Weights of a small transformer language model: tied embeddings, value residuals.
Each number is 500 + 40 x the weight over the matrix's rms, rounded and kept within 0 to 999. Layers, rows and columns count from 0. Numbers have three digits each.

# q: layer 6 attention query, 384x384, rms 0.0375, rows 263-319, columns 64-127
# k: layer 6 attention key, 384x384, rms 0.0376, rows 263-319, columns 64-127
# v: layer 6 attention value, 384x384, rms 0.0368, rows 256-298, columns 64-127
# o: layer 6 attention output (transposed), 384x384, rms 0.0343, rows 256-298, columns 64-127
q263:505494482505489489510483477505476480508491501487498502511499507512499491501488511517501490502521511501503509489498506494519498496505506485510508508508532505510504490517505499506496501505504502
k263:503494501495496503500489506509495489494520492506502510496492517494495513516504500492501511500478499509506507508496488480505487494503489499491497492498505491501497508486493489501495509511504494
q264:502501515498489490505513496497522493500494488496511507483502497507501494498495498498497495498503492509495493496489501511508502516499518501500497497495478500499495510499498505491512506501504503
k264:503501503496506490519488503486487484494511492488504514497496503506493493497507509511507506478499507508498498497487492504500503496515489520510504501476474508494484463502507513491493491502530500
q265:510507501510501499505510501496494488509497496499500495500495486499505481494500494502487508514496499502496476495489499503493497505495492497494493509499507505489497477501491492514488492503495492
k265:508502495496496508505500499510504491500497504512487519516488490529501514493497491482478489519517497485508491494499487526509502503487528495495482516492495482518470482506498504508494490505506493
q266:492499501494514504495505504511507498489500504497505498492503512498492497482503497500503518496488513497505494505508500488494495502494500496507501508500495496513508492515500508508486494503484499
k266:504490496500501483502491514511477502489501497508496506510496502507500495486489502514507505495483501498500514499517497496514506491499489506495501507506497492494498510496495502508512493487499502
q267:500501495503493510487499491483491514509492501502500488506509483502506502484498509490501485501497487504503505503506498507489499504504512488492486480521509501500516511500488501503496502513509497
k267:504492483483507510511493506491503498491493494483491526509468516486485503486497500487500502502512503487493494504496490509498495495509508489500482484514503518500503497503511514496494487509514490
q268:482552474446510474458517441510540500540494575485517508517523508497512510500465515580476536457480452492488498462577533488517528530515474504450530482445482495502462469439472480522512485473468535
k268:475509485499514491534510511521496519485495495478506478491477462522464556453499537499519469473484530469535485461468460511479509491508496495490512500544448499507447491499490523539514489523456460
q269:476517515498545474496462580484495529482462514499492465479489545500522491473575542510521532503504488487508505500562518496515463522513571514482428480504542498470484549483523524441474473536503510
k269:515479528525508528450535476406504548521444551448631529517512463496489444508473541600482513501468479498505445496508556484488553511467536501463530545497489446512538505602527468451523504512499484
q270:470439470523510505483436493448487521532472496479508535404461501477487506498568480469459514548530527555542447505522555500570452552478482524540471501525502526503481483519487525472478512550516518
k270:470508531521496487456478492498496492532461505457504508519443497469514491442508510449472524506471519517480459480544529471508518505484506438426450568549487504527457483481509488482507474531523468
q271:520428540580502493461483516462500510516516503492527468497465496523505569479431553502471489523429494472490517526524484565455486511475482524444521493495508480480513509547469458486499482526511457
k271:574471509443484417478475619534516469516540522506376499576520514477486548478463471510510545526482434518489518491501501496486493533500507502461462479489552550521483481446519482508496517533471494
q272:527466537453527487458483524513512563495548514416482521551523476535475472492493528516518524509550496489485467519470476466428559541522431484481513513525514507489458511551512565470536544484459503
k272:575538510520549495572517399476453490469437479507511518484475440461479502519565492526493532503530454600488497517463485558501522538557477510535526515493470493508534434472562551544510502524454496
q273:461479473513559534490495541479502479525527545561492460408524502515502493446499494428501409483504539510551503540508533486560534399466490531461493533575555455436494531526482506434490476492563481
k273:482526551496465562424504487434464533491427568417583502506474505551490452500513515521455530495473466489504471436493541478495512467503548536466528498471445506523485468560503486488511485502475485
q274:525518518498470493508509445498473549481482488479503572522553472465479451518489548495478506493480472503483485461509503526480517504471555481478539434505467516528542488500549467546537563511444483
k274:532487546545492444522600481536496518438501420527450514461449446434536548524537488452460506556482507507546509521590507473516543545510495499502483459505517530454500478508460529515465520501479505
q275:550583514492506537481547511538559545492538504630461486482487487469535549493437530551484489511468480519488503522525501458457484500509439476502559551456477468480538520528441488477470522481546551
k275:514555444575500530553528419518479497498455439513454515460492430485529488474532489514466488477521481595520502478477456514529521524553453526517470554528462532531525413518625538528525524517415469
q276:475484493500496510544475549488539460459501478513455517482503490479531522509509508516459562497499480520460448536519514481475470550489480555457441478472452511473484482513423537558518522547466503
k276:478499466489569469571454489536495478560520555518536448523474500457538527475535442519520503470520487523447557479430438555520505446532482443475490606514487576505487482471580515572531506471538568
q277:531524416457504538497399560521482587554510551463501510469497448541472569477489520513495542524498520583506474456499443426452504419506447484543472521527487509469453491577497534486468532531516474
k277:574531438507520502489523479467559513537454578460581480564457469464530446554550544611554518484516492549518512501463515495562501455539548410566533581556484545515485510462602475555521472499444489
q278:548538540480453504459501483502475526516501518508477583575559491478458461501514497519482516519491425488465479495496501475451552468511449525471484520478515510481544478478462486440489569504523494
k278:495567475542512496547535413439487555488420502459529516491484415487528497497501493497461478519455464545472474468506453560524526533533453519464452530560478485513501430525563517508516512520423444
q279:558473553461463487470524551557523490537505539535436506493519521532498509464493505526525516482518445502502507525464511443483488472525431506473482554416514412487536527555391485452455516484553515
k279:515416514536515400476529541542456510529479494538488509487594469592510472411517503460501461530548510533454564450524498515528509517524516480419503525504438573483532536530507476499455457511473452
q280:431447532520539516532532519486551478429431449424518441521469483485589480492506528508480467457496484462449487532481563554508537576499583532464458452535456501528431470503504502524511501518479503
k280:469422479469455497481485572557510469497519528462453459569493575534539499550463515502510492528513469421464523541466510487553489449408486510419514437463532500473511615514433506443481503463565557
q281:542459494488511481481445472453442469549488595502524524551518555526412467508499470454510512485545514488513513435432445461492488430501460514488495518506505472495490527501544521493506456474484511
k281:483495535524450505517532532446454531460502453443548531475478513538543497476535523567506494511488486447479440459518543467514513499529546529486536440490479527518449514495530474551512531484454525
q282:472482502525520528492576555505556550472521458479521472486485444455607513514454502525479484532446529460422477557562520528461518543535510481469513535499459544527439484501487465516492547530483552
k282:478552526478478508490520504447519542482486520542477460543437442499523468549479488543534518477527480521483480497481530478479574507546478496500526514480473544496471468441526517521487542520518527
q283:506436478504529451482495478519454449497462555428497464494486537545466497481539460480482528487549537487536494488410480508483474456510463515524486557513519458498501521511527519494495436459530523
k283:490468515493495528442460557512479501548543576493556452483523545546484489475467510494516498518514560456464506471479561494485451441470556533542569474497490468523448540472428463480518458459554541
q284:464526462508584486473471463424462495454488536539558505489506553522462464469494492467494520477498562463540514502467472513508507481488489496521519521489500533509503552519554463483541456465482486
k284:452536470540492504476515546554477438508501534489489486378475465499466491491581507512494499466493523427488432534504498484539458467500504493434501454471512488500500555506435471445436478502521498
q285:531535510506474531441497405508469507548512566576491543580477465482440463492507555526521485535484412503548522447493465518485509494517498516499576497509462512503473502598492490511524521529480511
k285:513509538502505525552498436509428545493470476496517574502466457469488517489500465526472504515519477518510508455482462545541509518571518494599521519530435507553445424501566460545504495517401464
q286:517459516536481431506528491487527460463531503482474437498588519571465473536517462469459478485479523466503528566454491434495542505509439555473513530526491419545501484499507517480534494452535492
k286:484474432551430526551470459596516524556528511432542443444449528493547557494458492527551507467470505520485527523494473547581478414479520484426504544507460498522491526446541491468487433473458479
q287:446513456488550536546524397526488554478483479451568546495480459421534484531469503516456406475514480498509500475549463537501489433546494492562490482510459565551473490549551509514551520536519486
k287:533463532472456422492527573481497468411480456455386455580514519526499515505513463501476490567521484446456517482505501494551504535528470509461520424514556481484492493533457447525480480479440575
q288:503524506452510464505455553520549437543477581528558511482548501515503524477498478516542559495512495482494482435446466504583476511460591462504475504480535511518479482436499494449504440471520433
k288:507517513464481457426502495541486506476532452509414490461478504532453525480554468482547515536571493525510516466468454468507488497600475485538527466494541519427502531404558497576445490463476525
q289:527465470487483495477487520512508458512535549524480557477503534569467502524535485437512486504457482478510571490494458452477522441545412494540565508506516478452551496493430526474450532439548555
k289:522530494490476507510456483540560527518534540553612531481509472543519558442464469483510463493482538535553524410512451572532473491505505482566522586538483473499550427513529505516539432498488444
q290:496484528487450504540561540521468477526476511484519499478478455482528522489481554537464493478486513482524492587465519459519472518479457502542456493523507498487533520433505536437533476445451520
k290:521452560412458518542489544542479475549498599479470527550513474522529525565539503511528503511464528507480515540455516448482524524494420522521518455533501530501529526413459534465558463386502625
q291:472535460542575458486493538455502464424522423555493486384506543533503476453477522471492547489483460477543477502528489533547422508541508529513455518429553473450490488520545505528446548550529376
k291:460503505510465468525536515510472466445491505485482494450456471525514443449441573550462508472437511486500468522455527485516441494511473480549429526481480443494493495508543523469524533476455447
q292:516513503476504541503522507463467503430546519493522570466496524472484541522463573495479541603567474493586533502473466502540473475507571449533530529487466473499510482580497490531472541463546529
k292:568549496472493493504518526496482473462580503496526531462555526504478484495469493559478528607526451515533461506498467527510501467515506459562488501486507453478472458546505506470435569470484547
q293:456438518475525525510473491510500511483429499544469549531454504448535521570523568403506489468533546523524602497449506494550466531492529478472509507505531546505564554467502511601549436489543451
k293:488483536463531535493515494490488520415491546550509561503465501456547534575470597419516543555547483495573586506450468500557466528511593447516522502498473506516541540522492512607505497481574482
q294:549455484519499507460501489573497518490502476429509557540494419456483475567442510516487500495466602474529542505546471550405497510540482486562475452558536478462519442553432510531467467545461480
k294:545448457551507510500509483562513536457469492445521576553515455464448428583484530537481497510514616516510551470516509539451439530498531473549509497524545482500447466559451499518454452507499489
q295:480537541429463551474495488476490457553521443491475456477460473487559559483457480451508560488453439439510486556511436511458582491531442554498433490548460494443600491479481474492547520551440501
k295:505527538462464547440503474505496496534517453457483498482449439466543548501414478456482552481437493440523510532528434525407572491533423547548417473571473487447589465529452479507532504567426487
q296:476543469490541442448516471519502491419516497528487550527486587452463480585603495507442509475475480458483436551546488464493537560505589549476432512508558539475477533426450513454493389503561561
k296:500558443490518410443511482526540490425487531534500535503499571404466441589608466535435495461506468495455449511579484477510542544515616545457431509507560533483510521458457492459515405479574550
q297:474464525498550581538558501471469497501543462477510527540478541600510523497481538400517508567470519421535505558401477459478488491449445523522524459509504487503435536484484480465491433560471526
k297:491467505503559561500570483491488504478548479499510557565478556571492519544511550434498517554469485410506487574425458439452492516465495540510499488514497508505415552472450470460490406542511557
q298:468547536504501421440559555515500554526439486528529534507583444553432503458446532498465534573483499562432503485472467471512455505460525544509535513571461464519473474455477495549527427434452468
k298:459586554502520412427593551504490519503406471561536535515591435539501524442440511508475553566515489564432519510488476461534450493465553534510515493565470453523451463453505516519540443422426496
q299:457409498490434510574411461562477558569565462404456455459462542524366450557559561490445431523440545542474422444468483517427505521515474539487540519537436498515528509477430482597485473559547475
k299:469434510495441493534439487560490599567537470434476463485498544540347452524534575511439448549442549562480440454481476508423485511495492538481552529553433470508522523465436492591507454542537494
q300:474567592523527525481444463498479531467600542422566519602472538447460524483510495496504575551430488485522531420431520444536516501504456562501533509398474544490496499495469532456498487471495564
k300:466542592521527520478428462517468524478616544431560516605462531444464522473514502502491582548418498486520518415421521467541520520535459565507540502387496556479492499446469543457480480491489566
q301:470534417477494490487460524462545475527442547489483523479507536505435531484503469522504475498523521488498480543493474543459481441445453469505435602498538432508512503585479457471505497441501512
k301:513415542527479555492501464501537473459501438550520543476501503557574444506480520474560484481483504535535478447505537499543514514516542499489565370517503532564544524414531439511475535532527442
q302:468421570488544460484513565511508523486465497515458492544406449544538479483479530464508539451465457454493523545548461481455588545466538502544524510475434485477538524557508472448575523504542474
k302:455418587488549481482499586511490531485455495515459484544422461562542486473500535457505526445469432467493531541566472476438569519480531496533506515457442470458529536538516470445577513505546457
q303:521520474441502432558515426488513499489502427510500585443436525561443457532482532510529500497447555521527477477482452488560548562524477455437566471534556503511490478509432505521486465471474542
k303:520521496442512419555525431474511503487493423525514567443426520567442441527459539511519505495461574518537469479497446492555558579526492456435566478538521516520498502533433514507506463475469538
q304:497533472483426525503545582523498468512439513512487469475462504490487558469511562489400503576411511477494487470525571497540461432464562545499456411460508428520560543544491451467522551522410450
k304:480528475496435520506537590510502467502426505510480475487477501477464572458500561465417507572447521477495482477530590487539473429462563553516459394460536460514545558517487476467515544525404453
q305:518470461385552490438540562493550534517505540547534553440490588545543506555523478652393493517470569451495414531507464546483554560461396526508455518517520562513511488496517503476442561539520564
k305:508475470387551492415545568501542536514505536536526540421489586532537511542541486656382500515449569462499421516510472549469551556463409526499457505497516550526522475520514487470453562562496552
q306:573441498544567545530434457575485529436425482500497526467553527555508495499480497533622506609454486471429490485587508504524537476487467519488494456508476518511456524610473507445580517479489545
k306:568438494549568552515430469573491524431429477494508536474550530547496507504479495536640526598439507459429480495589511511522560468493483509486508473531484517512448539614467520430593524485472539
q307:521406473447517482474516465497511515510500463513464577538539508504555401546463462537498485523493502514535471507526517514468517531492468429511498470411588537529493528528499509495461490549572521
k307:525382482465526476452494485506490513502486443507464566529543514518548401541444470548511496533463500499514465507532526519480518527494466433517493461410570557530495530520486512478456479532565510
q308:494531506524515507516472492469495529536515474511541494463433432464524533476465505540478502500538482496477509474511496527476503513495530486480533497520438536529473476587554465526525514537441518
k308:483533528435491521464483524428500548482478522447496533473460478465455523556488488496553547469526482455482482453497546433468512510541461496548547464492501528435460545512501504488440502457503557
q309:426534492520610481438506445474444545494534454420505497536439525511483530545450467474542526503493496540536546566395484470509456470554511527427542485537520450475490501612524481490532577544508445
k309:411529515495607480432498461491458547487542452438505492559433524509489530549461460469551517512479507537530540558417489467511445470553503504440543481532535455473488499585507470483515572538498413
q310:451469393464544495499619485507458504449541573467435431460506518437452530449488500556548534529561554500514567488518448494497517487476504444485477526450437451549564469489527555549454480544467477
k310:490479405462564484492615543471497509454561600457427457462512551467482526422449491545547519533534539481511558485510476469494532480493450462480444518444506480522538479498481551523453494529491483
q311:456483476540611468434445449506480542466458483519482543552465541455483521498529516533469571472434525437451525500499557527537475495471507492345581464537452457421551458485445505507465475495417481
k311:447469485541608474422457450509474546468471478522495534551458538452471524503512507526472549469450536419446516507490546557529491474464504500340583471538443459430548474465451488505472469492424500
q312:492447467483523463482409447592534475483503527489540546555482478509486448535532509548539543443483462535497499479544507492455565529474438512525396504554449566515516463437512471487539506522471480
k312:487445465486534451476412458606533465488527529490532540562494471507491442522529501555539542447467464520506490471546523480457542523476419502515409482564459562512498461464507495481528514507477459
q313:625441539542481485444516493453559492486516550457454579505525517516498485462514499574481510506440504489520525559481534471584507524457444538576497485438489522485488481483418554425474496549520506
k313:589455529553481470452509476474554507480511541451454580495530514518503485467518503587472513507458484513534523563461533480573519528443434528558493476444487519498480503483414537420483480562519492
q314:528552534518447546450548543516509471416513491465569580542522504575553531433452510417516533581513543514515531456506488475549482419523576373434544468524522492569403516520517506493549403519476538
k314:524547521528448552441553533519504469420503489453574578530526491593540545432462504430521511586511547528532533470499471456550471414518583391443558482519498490558397509504520517498548396490493546
q315:489515455457438523545527618499471531552521468501560541445468492413552542555534490482484510449517483466547587455551480533455539512478481538464514521503480502440543483541565526529474507487486473
k315:499511466439430533553509591475484536540530469504541532456462499419535531534544495503474520443489478469527590444547483519437539517493497515483530525475445493432539492571576538533474506502492490
q316:478507497479480482502542513550421433499498513540490531486531562521495477501501495408505502501498509489575518479491450529550464493493486484496508544490527461469589522465513556468462400456523490
k316:500495493530469533547544542578397507480512457477483552531548485461508494485494556503461507524504473524499538544506459573563490431503564508451513509512476460581546533550488515474507460530478517
q317:477467489481549508455543488562454551564492422487519567503504533527437540535426526536485482446461438506466458568451488471465552491467603522442537529413456512470496469539589533539524465538541475
k317:469463477479539503460525495565447542555486436481512565500520531517447546538428534525490489442459442511492462580441491472485533491450590539436520531407472521460497479535580542536508470525536463
q318:470504430467450510448497557450530442468509464526544458537539484511439572442383508527455472487555452516495515605533476591528511484511474487502533567548506510490465482487460505441490461579503492
k318:482501440460449518442497572453543435470520456517522464562540504525415573482393509528455476479546470508501507608551477587544522487505485484493525566551529501483469485482461520434485461580512480
q319:485466499485513440478488457518506512583514447457546563560584460585500527505534635501608480481471478574394521439504530567551458541486445470498505438463528523490465475501427565418455419530513582
k319:487469516492505445481496465513500513586521440469525558565578458582505526492538623493610453494482486583379529426529547574550452539494456478496504443445519492500455444520431563429475424541490591
v256:569539527397437531513429545569555457511555505476464466514451486470516541531583455480472465455493499509405456519473540508482594511464476489480508510459472522541551506450545480537468434550507530
o256:468531525497560484505506608457422472512509456513466471474439510498521606474532550439557541542521507537447562488518469482485609474547562472541441458528547443475478484441557429514555562446519504
v257:600476477476545484555478489535464458507495391484509470451490486477543524538503433468483536499525473498498525514424528536442489583497455474506519516423530527531529483485522503452498454544444527
o257:458437462448536418500480512481494520488511418503498445510460555572471587514513467492449487469498464498497504508538462515448442471532520495535483474531555493518484495506535541445497532571502494
v258:545516531546532473436509557562616477515466512523559523459469477541503455534439565578459549475482553506518493495453603484429503516520557512509438491517508521490504517414541421511545505487516501
o258:493526529568443503483529567452465513475490545563493522526493478497457490556487501450480512525497553412534532463537535466454463516510519442527502476452519552517498473430571500433457469496498495
v259:552568516374457497576574527529471512509460509423489508479503528485559448526512421524469547534427568476459477459394580539463501468524487474439481469488473513513535495518505500465509441537508502
o259:528515537429481454509469521500466512540455492426537550490405443439545527580478464483565543509418536503465488478533481458433516570556504524501432447491545527479484537433483465429508543465511541
v260:512569464441506543433416475565474504483514543487467503464423479385556481547507467519467426509481485452454508499532497521553501453499474484478439471455526504449567482486458453499541515546469511
o260:536462547432435541453454460518481527541526557508500490528417527470544474520464505458491464505477503412537563531469469482518519488595477512535421498553491549560550430497496430533493554450424461
v261:541527548475520524445504511442505523471548451450505534461564503443482443543554487483487515514555552561366458533501534570483496465543503467496550497466465496476605535485451442535530528474557527
o261:531464499530496494457480557444527551499569497471501558546509420456511440485522492493562525550557484456436395513474537455523497478537450472539477524546451472572578497515514511521492560495509466
v262:510535562468445579401547462453511497507493500509444486489484485511504430489554456501539488572513505592550441458477607516426550519563460530457494537497488523448541599570533467503493567508528475
o262:500549520513436538425469490486488512530515535551551441386506487522478459494520489496431587523477461524579468524514529494434518449571483521426485498501537577519536565538523420469474485511455402
v263:505510508441514585483543494579464606489458495517441451517557466453530492585527534538532510387466441536497561505512456450542507587548456462531532507402464514452528473517510561442487494523477455
o263:494566479449466533471480565541508505440404502524513554444503505518560560600459565514572531413546506581446472547471512513476520563541503486533458485482521466511478518395527484457516453470463435
v264:538480499572474548496454526508630466539547541499492515492551501488595538505563466480493532554515473541502462505510525544519465445463486491508539447470498500479482499502592523563535552529436541
o264:602525436562526488541446536489534401479545485494457498568515427512602510553526552523458493502521562477447554535469590519589432467419538499424565525538524456465484578567564504515511572499457427
v265:548458514446450546540563437566447532514507497471520541460509511596432437450602472554548553574492492525544503499555501563522586546444554487432421457479460463442527508466531462486442457509482555
o265:573561474467533511566521512532490486466474514449505477456576534534454463462469551482529451488502514526485461416518459472510607523399575513446407431470546497498541480493577438504432466518526466
v266:496470540540537478506428483486448464506513532489500457490507497483460553539560561547557491536454510542417523490512475532451553463535550479533519488598460470491463523530511507470518476474474520
o266:462500454498553555524487535529530515513471463502501490480606477477479466489586542465516493513524503562529538527464440435479503454529469514482482497503388467511558482458549464469567592466447544
v267:543550520469506440548520471477461527489439398558557521441569519479512487445609548484427487498526599520560544531613494486479495628511476521491493527489495504485509501476456475571503482480517463
o267:585448546406496431500506457472454526545476521519504487471526478464475583488566499494527457574498506521515445497522521560514547514542459526468472578558455461516504488532440524482462541518472471
v268:556539506519463523446482479500464517527465492475517508450415476475578444430516528497563512563474476500512529533501443509424529445521521541469526500523506481498443504513441429504478475514487530
o268:537496468567459470487427517505529514522451532429519524487511469480541487375520513555544474543458488457440559545470495510463510434596490456501510473542487442430484478497519438547441458552492418
v269:504447522508497494550538470445500502504467504547486528544549456529568456541454483511516457493490510567557496501496506523527515483554488519461535491450538571464552549540555507491543562422556504
o269:478409479409533470572525537489475477543495461603485470572541497556551512555499499501467504487482552519517506482458466538428488515458548557449503464534535503481430543529510471547571543458575510
v270:457524468514502504571553505612524518508495392508455506513490478473536475481524552564430414429507565514462511557516497508526434477522539492474446528484525466508591493529437504469477490461482471
o270:447551474539434547472468526554500465577522443421524489461525449525524484536524561573524456544485525546502467533466446462419474488563536568460465477529594505480430485515501514435519566433503499
v271:475536501479498474430518479484594542473508590556457526541601473525464489461497517477489532460482517462492480510442564409497409578460499433463454529515471517536463439546504463443445499503495519
o271:525520527512494485392474450486532569511561500479474577472526485514432578496465454465462489518484541493492479492461587452475518488562498481467450509473502466533470443585525486531462520454460566
v272:455502470544411517486549488508464527542452537509490514552486472479577429483445490562451477507435459490510455527575525489478503547542562521484522504587512461483495504450465475470500528442526399
o272:534450485489490522466548575479451520541477468514504481537497466497541410529457467552472610523465515477452489534528446533467464482503488564454555468485535496509466492385409493509466466446425495
v273:485432493542547462457437562600432447557544487556519494504437487503486450512441512530465508493516507524538446537457420574508556480510579508528431519497522554477500539518471478524481526542561515
o273:509436489597506555520471463587492448538525483539509503522515530496507491577468485465467451519542437505555449463446399555430499484479544498518388470546456574451549533460524488531486488471432557
v274:479479504557504537549561443574479446440495454508482482468470530407513448481494492481465488494522489501549539570458504592521538531499555542535520453462476487541588537432533547540508465536510494
o274:545454521580485496563545556545472527500467499475509524439509496504521454494493574436471516430440494418562538463536437506473496505426464506495519508497497476471477484452537523520493488494462559
v275:568447536450481530427549540483561410493498581556457544456547455466449518577512497477571554453449540491557448519386441460479512477471560487504575461470497525539491493515555449519509485534526547
o275:497510494461498454500607455516526504464497481512469485480463437565454515571472504549515475509498434483436516467531514487543420432473471485497562455555533397470565428566540493474473522489475464
v276:507508560499471540417561485581532504553481517551469507537526557499501488545493483561500524543605563506478497517458506550462498468468515481463524513569575478552510546499489430520539492505571600
o276:525528512449556473415523519514489466504470490536512491467536531502517498475457471535550460512466513530544481415535457541389482509415479476466443478501551526517509454585556491477524513508534571
v277:502440514490505513448423516495526491519544551478470527526515454504468516540497525516499497515498527530470466489512463454463505469489417486479545419470447543493491496492558519576498517452473501
o277:525456447490481542487467510551534454434507504516422454544534476506435435529479526496503493521480546450465500513510507497520500537484435501469459519510490506583493519466559522494429446487486485
v278:504573529456485470496549518563487444507492502538514540497508488464532571500446437498468498431551535511514515553397576611534466523482531536384583433511477471549531552471498451481493493488477522
o278:472525560453457510547469536474460515566504418552482590454526455475527521515446557447515520509544498513532514575520600474549460474540439555532564485533566530498580467537407421464573515533488500
v279:445463565479496511532582555500486509483510477466499522554516536568423517508584538524586419548514524513522542522464505480507524531522500453459509483498522493497504498474476438451485541471495539
o279:452473524417491488499566532499484548467503529486519498531498531485544573506488513502553478558516556484555479491514490474433554468493485458465477454494501581454496472490465440526462528474468545
v280:460543381584539435448535587546540467498464492468466465573478530550498498436493547518504528512530532422507585550495524510527501504455385534434533550534497494487534423458477478457521446561523467
o280:525548524568510488465539584540650447465477478465523518568487433519517509510524556587544541504588525530497502463452486487504498538484448516525516581550517541530466419444480483489506470568547513
v281:461398451577517540567519529586415504536577432517475495535451568507498496527570452478565457470596546477528447544501439542500522574520508536480489516551493469531513528559459510527530457442504468
o281:551487461537534540508482592556418451547553405561497522500519438488444482437420435453517458438544511505438385567552473492472532484566512552488518471575480472482518472507433420472532449517493521
v282:549546517543512483484573481424514548460511450439552533411494462490555443467539464471464442539470477517486565539494522492549487599553537462562455495459473519502557539508528534565505491533465394
o282:560574506514568486535561595458574447413524462485518547542512510451498458523553587433455440498513448529529513479473559468563544453531511439480425550460460471525460435538478527518529506497501486
v283:469543524527533515495497525477494473525532495522496518457460440439544521520462477488544450491474441529532461558610462462458416514476481555540552535535552456554513486399501531553508472487498598
o283:477532514546462533470558489454451522499531523445492491498472531450516476476449518490497541460465458519471440468576510505460451466503454551462549583545577485521401516487557535525464496511450501
v284:484442494546518483445412484509495473534561513478470543528458486524402553579455420418462528437513502533471561531500561498525553427499540488559477416481468515484501524521442525461473522531531536
o284:533498463523520477546511532570462462514580456454528518516519528459458493489417421503440410517487540605537482473557640541564493479452481548483427494484484571474474541549517518524540461510580504
v285:578532444537419485498441492543536503481502402524464494494507460499571559523471519515446543458504506548530492518477549506517443513470536508534503444448499501496573466434502502453521597518494524
o285:531433489548484509520463479539522545480478445502502546419525451515524520494512521538544572489460477517581474517530577507519441546551555508481530532572504494490512565516488547548533548508440521
v286:547574424554482488557601493587520508418575454578470498494483492459587466466464457500515511517538483483490618523441556511530515517488486519547542521539473463594592475455504523475516417555467467
o286:530573478512466472565516454512501462406524467528471559422580441447528486447449438505540453504550503464490523465500552508437461459423520514511529462520557485464537501520454488529525480560456522
v287:496549484534513472627538540485449509529422500474456448466492478476504464433460553465477424465512468461557572484510515497557521540502488553467465558543495450519530499540450497437474506518545461
o287:547556511429567559499434478484509536600453513404517523511449527537443541464559514426509527539462474467511497444517558454459489475485544545484499520475458480500469529532524462551462518472462441
v288:467511517450495519539460438437469515407504517509615557414569519560517509552553459527433568483469559467457408476536496524435486432479426427442521509531450527483501498442547439498519483470477532
o288:496489462477502533497508528445459513509469456453447450522516482479419545546520532514445469445474488460412486500534464507466520499464530520481452541547496448522529508547551546496540423503498465
v289:507512445600511470502513535430538468523520524516451563528443463428486531436461396435482531483531506487612455496503531459524503533441377436568490481509517504497524547523444560503519475534538430
o289:546495481520538476498500496468497567486522478460466492516482471451444539526411456495476466475532514522545572472458469515488482466441462517472474469543506517541544527527452514490516501555473453
v290:460534415521503526603439537537599439558556517487504491496371515443515575556483500466510474509484455459401417488448571537516493490480473455507502505489424455532461471554527449434537477577458466
o290:407537493463460566574441595509460489576571534435470486471502458497540508534504454431593449487492535491499512455478493524494466490429527520511513474504433463514539508535487482614524475447492503
v291:475500490509467563465479534461513467541555551484526471441513474444459501418485555490515537499517583491530421416536542543480530526520470467579580454499495488527540536487503531488493488486489526
o291:480499477449505525493452516476514553434533480487516518514517539529417535465486518512476466504521589504509405462455513504598483473415469502551547564534560533528526523455504504428535468503516414
v292:504453508520502489485473489494538546524557533455550495527427457470525621584438528496498558481477539477492486490531525525473544539521486453471550449511478563530413479498552491551517526502440526
o292:407421472558481440532496529503515531468497477527475414488493524521509470540511510474546480460531530444536520443512466440533455552451541501543507480518478502494548516492541468513474512525428474
v293:493462461499506403561504515397529527486507481463522426472560490472550511532505556558480530508486479528543517467455532417546468454507541525421481531532450491455535476590523490465527487504469526
o293:572414512564504454508455542467523491514467483443524503523507518416528494487474488480508526462559442502552490533518471446524452433528497532482501588465471566509569485578544488528556486542533539
v294:464567467505564530490466439388494392539525463488498499521341470497513516563504486593458504553568437493494491537485504562418567458549456480482409451486495546513490567450507536498519562489510515
o294:445535513544500468497546508477464411497524500517489546528468527534548495490458501465498534531497517464483491520461507584521586508411535465465426539496509603521500542497410439548492522503447459
v295:481538485500565520546520469478504488548473471493498525480444517477533403509461546488467393531411444456468560536576476463553547527518479498466545512522513552530513533517466500464477536551456570
o295:459548461461542469521442432453441526520487470527481496472467485524521481457445572459451421513461533503517576514503536529508529501543617519482566478524512514490455522550537535468495518580508529
v296:528555497544379594551506464523518472471501584503429503490470449532534417449530465522533433445533441506562580508514540493475494496510562589540480495477512500481485471418472459506404546469531436
o296:548503519492440554546509480470500525557524478480511505473531507436495459441511492512455428515468474461494566498509587513457501546516542537478439479441570423549500505417561472483434483507494420
v297:469515493492538499584533497487494588448479478457514536527482546485461433487571480462465531583463510540518490522518554436509455571461530503508545518546479476503539518482542504472544488523515475
o297:472494533510481620515503504460498447538523536503541516518539490486484469471498530542567505560471492509475495535498529442394572448445535500510523510487505521503532438481463545482498515576548515
v298:600475527454497444457459547485538539509532543433523488545514534568465577575548552519506562549492521502500457430498491481416525454479422545434484515557502614452464476525471438533465591531448492
o298:496441525483470481535450583490496523495475451470549519501499445500465516532519513549503529533513474488517491489468508482429520480493487558493531575522437503448452505545416450474510574491508498